config.yaml
num_key_value_heads: 4
hidden_act: "tanh_gelu"
norm_place: "pre"
qk_norm: false
attn_scale: 0.177
bias: "all"
parallel_block: false
lr_mult_o: 1.68
beta1: 0.95
max_grad_norm: 0.5
Each number is 50 + 15 x the weight over the matrix's rms, rounded and kept within 0 to 99. Layers, rows and columns count from 0.

# layer 7 MLP down (transposed), 512x128, rms 0.143, rows 50-62, columns 0-127
37 30 60 40 59 40 46 47 47 54 46 19 48 43 65 29 53 42 59 26 63 37 47 36 38 39 46 32 59 54 65 24 63 58 50 48 72 51 69 64 54 31 49 34 49 71 31 62 47 56 54 43 60 75 43 63 40 73 56 55 53 51 61 30 30 56 67 50 39 54 48 26 44 38 70 34 52 53 73 50 51 44 26 52 60 44 49 41 65 54 49 51 37 40 51 37 48 58 50 66 68 63 61 51 34 62 60 75 43 81 50 41 60 63 52 37 45 60 60 26 73 58 51 32 50 42 53 65
70 38 56 71 28 56 43 15 37 50 36 64 37 72 41 59 41 56 58 62 32 45 63 46 66 61 34 44 79 74 47 56 58 54 60 59 37 12 54 31 29 38 21 45 48 49 38 62 55 70 52 58 35 47 56 33 61 50 68 43 53 51 57 47 52 80 57 36 29 50 74 34 44 39 38 46 48 83 43 42 39 33 64 64 37 42 52 71 17 40 46 35 72 61 63 60 69 40 58 39 30 66 42 50 46 31 74 31 47 51 52 37 42 65 46 64 58 66 77 45 70 49 59 49 26 58 41 38
48 37 71 48 38 48 61 52 49 48 44 65 32 53 48 69 63 51 69 44 59 44 49 49 31 46 40 62 51 56 33 57 17 69 53 31 40 00 66 61 61 57 49 40 80 50 66 67 44 55 53 67 53 65 50 40 43 26 61 49 67 56 65 35 21 37 58 53 50 43 46 59 58 72 46 62 27 81 54 50 24 40 50 35 32 40 66 41 74 80 71 35 51 32 40 72 47 55 52 43 28 62 64 47 47 56 63 48 34 50 37 41 53 43 69 62 34 44 30 50 82 48 51 31 25 53 39 47
38 57 49 57 44 42 42 82 67 49 71 45 47 52 58 51 57 77 38 47 37 44 52 54 45 43 38 43 33 55 28 31 59 35 53 39 64 99 32 53 55 48 70 46 52 54 35 85 51 52 48 53 44 55 65 56 54 39 58 45 43 62 50 60 52 47 51 67 62 39 41 38 55 34 42 63 61 44 50 56 51 46 38 21 61 38 46 46 64 53 65 43 51 48 40 34 39 58 53 51 47 56 71 50 46 32 38 50 52 49 26 38 52 54 61 67 43 25 42 60 60 65 65 40 52 43 55 39
48 56 65 29 67 56 72 52 38 61 23 67 57 55 49 22 47 48 22 82 63 44 52 37 72 48 53 35 36 50 56 74 56 39 55 37 32 00 47 50 26 46 55 56 37 53 47 60 45 38 57 47 70 50 45 43 66 45 45 56 50 37 52 62 42 42 43 28 61 52 63 55 48 45 64 40 33 40 56 54 56 43 32 68 31 58 22 41 60 67 22 62 62 52 39 66 50 48 41 18 56 52 40 60 62 42 64 32 57 72 45 60 38 57 62 77 62 72 50 51 31 48 58 61 62 59 63 45
53 51 48 71 83 69 48 50 72 42 53 23 45 47 40 47 31 64 54 34 43 48 33 53 50 35 55 68 61 38 59 35 52 31 35 44 74 32 48 36 51 59 42 39 58 63 35 62 47 39 50 51 48 40 36 68 24 85 57 65 36 58 68 40 37 50 51 47 44 24 49 47 33 55 35 48 58 40 38 77 33 56 39 39 53 44 55 24 36 57 83 63 51 64 54 60 44 34 45 56 36 42 78 50 19 42 37 66 45 43 66 67 68 75 52 57 64 45 61 84 65 35 68 25 82 46 61 37
37 48 74 69 47 61 34 48 40 45 65 56 40 59 35 67 45 38 54 45 56 29 58 33 31 66 39 72 30 50 26 71 71 57 28 43 54 60 64 39 39 42 78 37 48 44 41 23 69 53 42 50 40 46 52 63 54 57 49 37 48 60 48 67 51 52 48 67 39 41 85 53 39 54 44 58 66 48 66 54 78 75 47 42 51 73 30 36 30 58 41 45 57 47 36 65 45 50 52 50 52 46 52 31 37 43 41 62 45 64 58 53 29 37 37 30 47 62 77 36 77 43 62 52 51 40 54 77
65 60 74 70 36 44 60 37 69 70 60 38 36 52 64 36 45 59 43 53 78 68 54 51 66 33 55 19 34 45 76 78 53 70 51 63 37 32 63 28 50 48 68 43 47 17 72 55 62 43 54 69 68 54 75 61 32 53 47 80 62 46 47 68 37 60 55 46 13 46 73 49 53 57 40 46 60 27 66 39 69 49 53 18 33 79 50 27 28 28 24 54 64 61 62 32 57 51 35 34 56 44 54 44 62 47 48 27 39 54 55 24 63 00 53 45 61 53 56 45 34 41 42 34 48 35 73 45
32 57 55 46 64 36 44 54 46 37 39 38 76 47 63 45 60 66 58 47 60 50 57 63 39 54 51 57 37 55 21 64 64 70 28 59 51 08 41 70 32 48 71 45 60 50 42 56 53 49 55 52 36 50 53 42 79 50 42 35 42 33 28 49 49 63 53 62 48 53 42 45 51 51 53 60 35 64 32 68 45 36 47 65 45 47 48 48 64 64 38 51 54 51 34 58 34 58 49 55 53 29 68 61 38 43 44 25 58 65 21 86 60 66 61 32 55 49 51 50 42 57 58 56 64 46 44 49
60 42 45 45 45 48 39 58 60 42 52 78 52 88 39 73 63 32 51 51 50 30 70 68 45 41 51 39 50 32 68 54 41 52 33 14 50 60 32 45 28 53 34 65 27 39 74 47 43 45 69 62 62 56 61 67 65 48 18 56 66 57 45 48 35 40 53 39 43 57 62 50 77 67 34 57 52 43 47 45 52 32 36 33 36 40 59 49 49 66 32 34 57 40 54 49 30 44 60 52 67 39 58 40 55 42 89 47 46 59 40 51 21 47 37 61 41 46 49 56 70 45 65 73 38 93 67 23
33 80 58 66 45 47 57 47 37 20 51 38 31 44 30 29 77 46 53 45 48 56 56 41 28 58 54 51 41 63 48 50 82 66 47 32 43 32 48 64 53 27 29 29 33 32 56 04 64 30 55 67 58 68 46 41 54 51 55 45 60 58 40 64 32 57 40 23 42 70 83 70 48 45 83 55 48 35 76 67 59 28 39 68 91 20 65 40 56 33 38 52 66 48 55 56 62 74 74 52 35 79 51 60 34 26 56 35 18 57 86 40 61 61 51 39 51 22 50 48 31 73 14 58 53 34 57 47
63 11 73 52 55 70 51 52 64 62 45 48 48 53 93 78 52 73 71 77 37 47 38 56 42 37 50 53 48 65 43 62 49 41 40 40 46 52 39 45 82 71 25 49 53 69 47 63 63 53 55 53 27 48 45 32 53 22 28 09 67 58 62 19 54 33 42 58 58 63 28 22 56 51 17 40 57 51 49 37 50 49 70 48 54 69 44 57 55 56 47 29 47 34 62 30 66 38 49 40 51 66 60 40 27 46 66 88 54 24 62 31 32 33 43 37 69 55 56 58 31 67 59 48 68 42 60 38
40 51 58 30 61 42 44 50 57 59 62 54 38 28 50 61 44 32 67 53 50 49 57 59 34 61 75 51 41 47 45 68 43 49 29 71 53 54 51 59 59 40 61 52 50 40 55 51 55 65 55 51 46 56 40 76 54 31 66 62 56 55 61 41 49 29 66 50 47 48 40 54 36 54 41 45 40 63 51 52 68 50 59 32 58 50 49 55 53 34 49 19 48 41 61 49 44 38 51 56 59 38 62 50 54 40 54 79 16 36 34 35 35 32 57 47 45 50 56 54 65 61 53 47 59 29 54 69
# layer 7 MLP up, 512x128, rms 0.148, rows 51-63, columns 0-127
51 12 30 34 63 46 52 25 47 32 55 62 50 41 63 53 99 53 35 39 88 44 52 37 17 55 64 74 61 35 69 68 36 49 47 65 42 61 32 57 49 63 46 45 60 48 41 55 43 66 53 59 55 28 38 47 56 27 59 60 25 59 41 46 32 49 60 51 53 22 54 56 58 43 38 49 53 44 66 55 36 58 64 79 46 15 58 61 32 35 46 71 44 76 73 29 43 53 59 36 39 48 48 51 53 53 54 53 47 56 51 77 35 34 27 62 32 54 24 60 44 56 36 07 54 35 40 83
56 83 52 52 71 53 41 43 42 34 76 55 49 54 31 56 45 64 50 49 63 51 53 68 31 56 92 56 45 85 52 67 63 35 32 83 24 56 43 43 51 43 67 49 68 36 44 57 45 43 48 29 60 63 50 50 43 42 50 25 62 46 74 17 45 75 67 37 51 43 56 41 55 53 50 46 21 34 35 56 49 46 31 45 58 21 55 19 46 80 58 41 48 27 50 21 47 06 77 70 34 86 78 69 49 29 71 08 44 54 50 59 70 24 58 67 40 45 58 57 33 50 55 41 44 59 38 33
61 66 47 67 62 51 39 36 44 41 55 62 70 57 51 49 61 49 36 59 54 51 66 44 61 62 38 61 47 44 40 67 31 47 50 40 43 57 51 57 32 52 48 55 88 36 42 70 43 42 44 58 54 31 41 14 50 43 50 50 37 56 56 44 16 47 48 36 56 54 52 41 72 59 74 25 52 23 57 48 40 46 92 73 38 59 43 46 50 61 45 69 61 51 47 44 58 36 48 66 13 49 19 57 57 27 32 49 74 57 54 61 61 61 27 51 60 54 74 48 41 29 63 63 53 47 40 59
50 30 54 34 43 55 39 20 64 44 51 62 41 47 33 31 60 37 31 63 69 24 44 49 44 49 80 52 22 46 44 41 48 44 32 35 48 65 55 64 45 65 70 48 60 56 50 57 42 54 38 36 32 53 44 59 45 13 48 30 54 30 62 51 42 41 53 30 53 60 60 42 54 65 24 46 57 67 64 60 64 55 50 63 40 60 21 43 42 85 48 51 65 83 55 56 72 47 57 53 52 55 48 40 61 20 77 35 60 49 81 62 54 48 52 73 77 68 28 15 19 85 80 56 49 69 62 70
64 49 50 18 69 76 59 44 53 55 46 50 47 33 29 39 32 58 53 60 55 33 48 53 42 55 61 65 62 57 29 51 71 63 46 62 39 71 07 27 42 46 44 69 40 48 41 84 60 36 65 55 39 92 54 43 64 41 40 30 61 57 39 49 34 35 69 40 32 47 44 51 26 84 57 52 75 53 62 68 65 44 72 74 48 59 66 49 42 52 40 45 43 49 46 42 50 61 67 50 70 45 57 28 46 43 53 46 94 45 55 64 49 37 48 51 42 42 47 37 31 44 42 32 46 33 55 53
40 43 33 20 48 42 57 38 66 52 68 28 42 63 53 64 52 47 58 71 44 44 49 48 44 51 38 68 55 58 72 49 51 54 45 37 60 45 44 51 51 77 32 87 55 62 45 20 43 55 64 47 45 42 61 40 08 36 40 28 72 54 62 61 56 39 37 44 65 31 52 66 74 65 28 48 48 38 50 31 44 53 60 42 66 44 65 53 49 55 90 46 53 59 80 42 52 50 43 23 52 70 62 50 44 50 54 59 67 36 56 54 91 44 59 69 23 42 20 49 36 36 67 44 41 57 69 46
45 47 31 06 59 45 38 37 44 31 76 44 75 60 47 44 34 36 44 42 53 51 37 32 33 69 37 60 71 58 53 51 46 43 24 60 59 63 45 51 37 79 66 35 57 74 46 64 30 41 40 45 42 51 40 49 43 23 94 62 41 49 74 58 27 57 20 46 99 49 40 47 52 27 48 82 54 56 55 49 45 57 51 54 56 29 50 67 35 41 31 44 64 58 51 50 62 37 46 28 39 74 45 47 37 36 68 53 44 55 40 91 59 95 52 45 42 63 96 57 31 50 68 65 42 78 54 47
36 46 43 45 69 32 46 31 45 70 50 65 41 38 56 61 30 55 29 37 57 14 49 53 45 62 50 42 45 82 87 50 61 46 51 78 29 53 57 47 31 54 75 50 47 52 42 52 23 62 56 31 58 59 65 50 64 50 52 40 63 56 53 58 64 53 76 57 42 47 29 52 67 51 35 31 39 51 45 50 67 50 62 41 50 26 40 45 55 70 48 45 39 51 64 40 91 62 46 41 26 70 51 44 50 42 51 45 33 59 40 41 45 36 47 47 72 65 52 62 34 63 53 24 43 40 43 64
57 34 44 61 42 57 24 32 35 57 40 26 68 22 35 55 33 77 64 36 70 75 38 19 64 72 50 59 42 39 61 57 56 42 37 44 40 48 41 66 64 69 49 37 70 61 55 49 37 71 64 71 37 45 24 27 41 33 82 68 36 40 44 42 47 54 52 31 57 57 30 08 50 60 27 71 55 72 37 37 39 58 71 46 56 46 48 26 42 53 54 46 57 71 51 33 68 42 51 30 60 62 67 35 59 49 47 51 69 31 42 60 56 68 51 65 66 77 64 51 15 50 37 44 27 50 71 64
43 43 79 51 67 44 22 50 87 41 70 58 68 40 40 61 38 65 25 69 46 12 52 53 43 35 52 66 47 28 67 47 65 66 24 58 35 74 46 17 34 69 35 27 36 58 10 42 55 63 47 32 51 53 40 36 59 38 64 65 49 36 50 58 59 34 37 30 72 65 37 35 36 61 43 67 47 36 54 75 48 31 56 78 43 45 16 55 55 29 63 77 43 20 46 61 60 13 50 52 38 62 54 40 43 50 65 41 64 60 77 53 57 30 53 54 78 44 36 35 43 61 67 44 67 66 62 51
40 28 50 34 67 75 48 48 54 57 29 59 36 41 54 63 57 30 42 56 32 23 50 69 33 28 34 50 50 48 39 26 26 54 39 53 38 64 53 32 14 35 48 61 65 42 42 59 45 81 55 41 79 63 61 46 60 46 62 38 54 69 60 44 48 80 61 52 65 29 33 64 32 45 27 73 45 60 62 28 55 49 42 70 50 26 39 53 13 51 56 35 46 73 25 74 46 26 54 17 43 59 72 37 32 43 51 34 72 76 55 60 31 66 60 54 58 42 70 56 53 59 62 35 49 80 59 48
34 48 44 26 60 37 42 43 55 64 36 39 43 62 64 52 65 46 33 76 77 70 48 46 57 48 53 58 41 34 50 48 64 83 54 48 70 68 47 48 33 44 34 47 53 69 55 47 56 48 36 43 57 41 50 57 49 52 24 49 24 40 55 41 32 51 67 54 42 46 45 39 38 48 16 58 62 60 67 60 48 28 37 67 51 60 30 47 51 44 47 44 41 55 50 33 58 52 65 65 73 43 25 54 57 64 71 37 65 48 68 71 47 42 40 31 53 46 60 30 37 70 52 52 75 53 53 51
43 38 48 68 50 58 23 13 50 75 57 62 44 59 41 79 68 61 73 52 28 46 25 13 43 71 56 82 76 52 50 81 31 22 44 78 61 54 23 54 43 37 49 43 66 46 31 58 40 57 58 52 30 47 46 41 25 46 28 63 45 71 61 35 37 30 37 47 70 40 48 41 42 54 59 38 35 61 64 38 47 26 48 91 68 30 53 61 59 51 32 60 65 77 70 37 65 14 31 51 67 56 42 35 09 54 66 42 44 25 42 73 70 61 54 59 58 39 52 50 57 55 49 27 53 51 73 56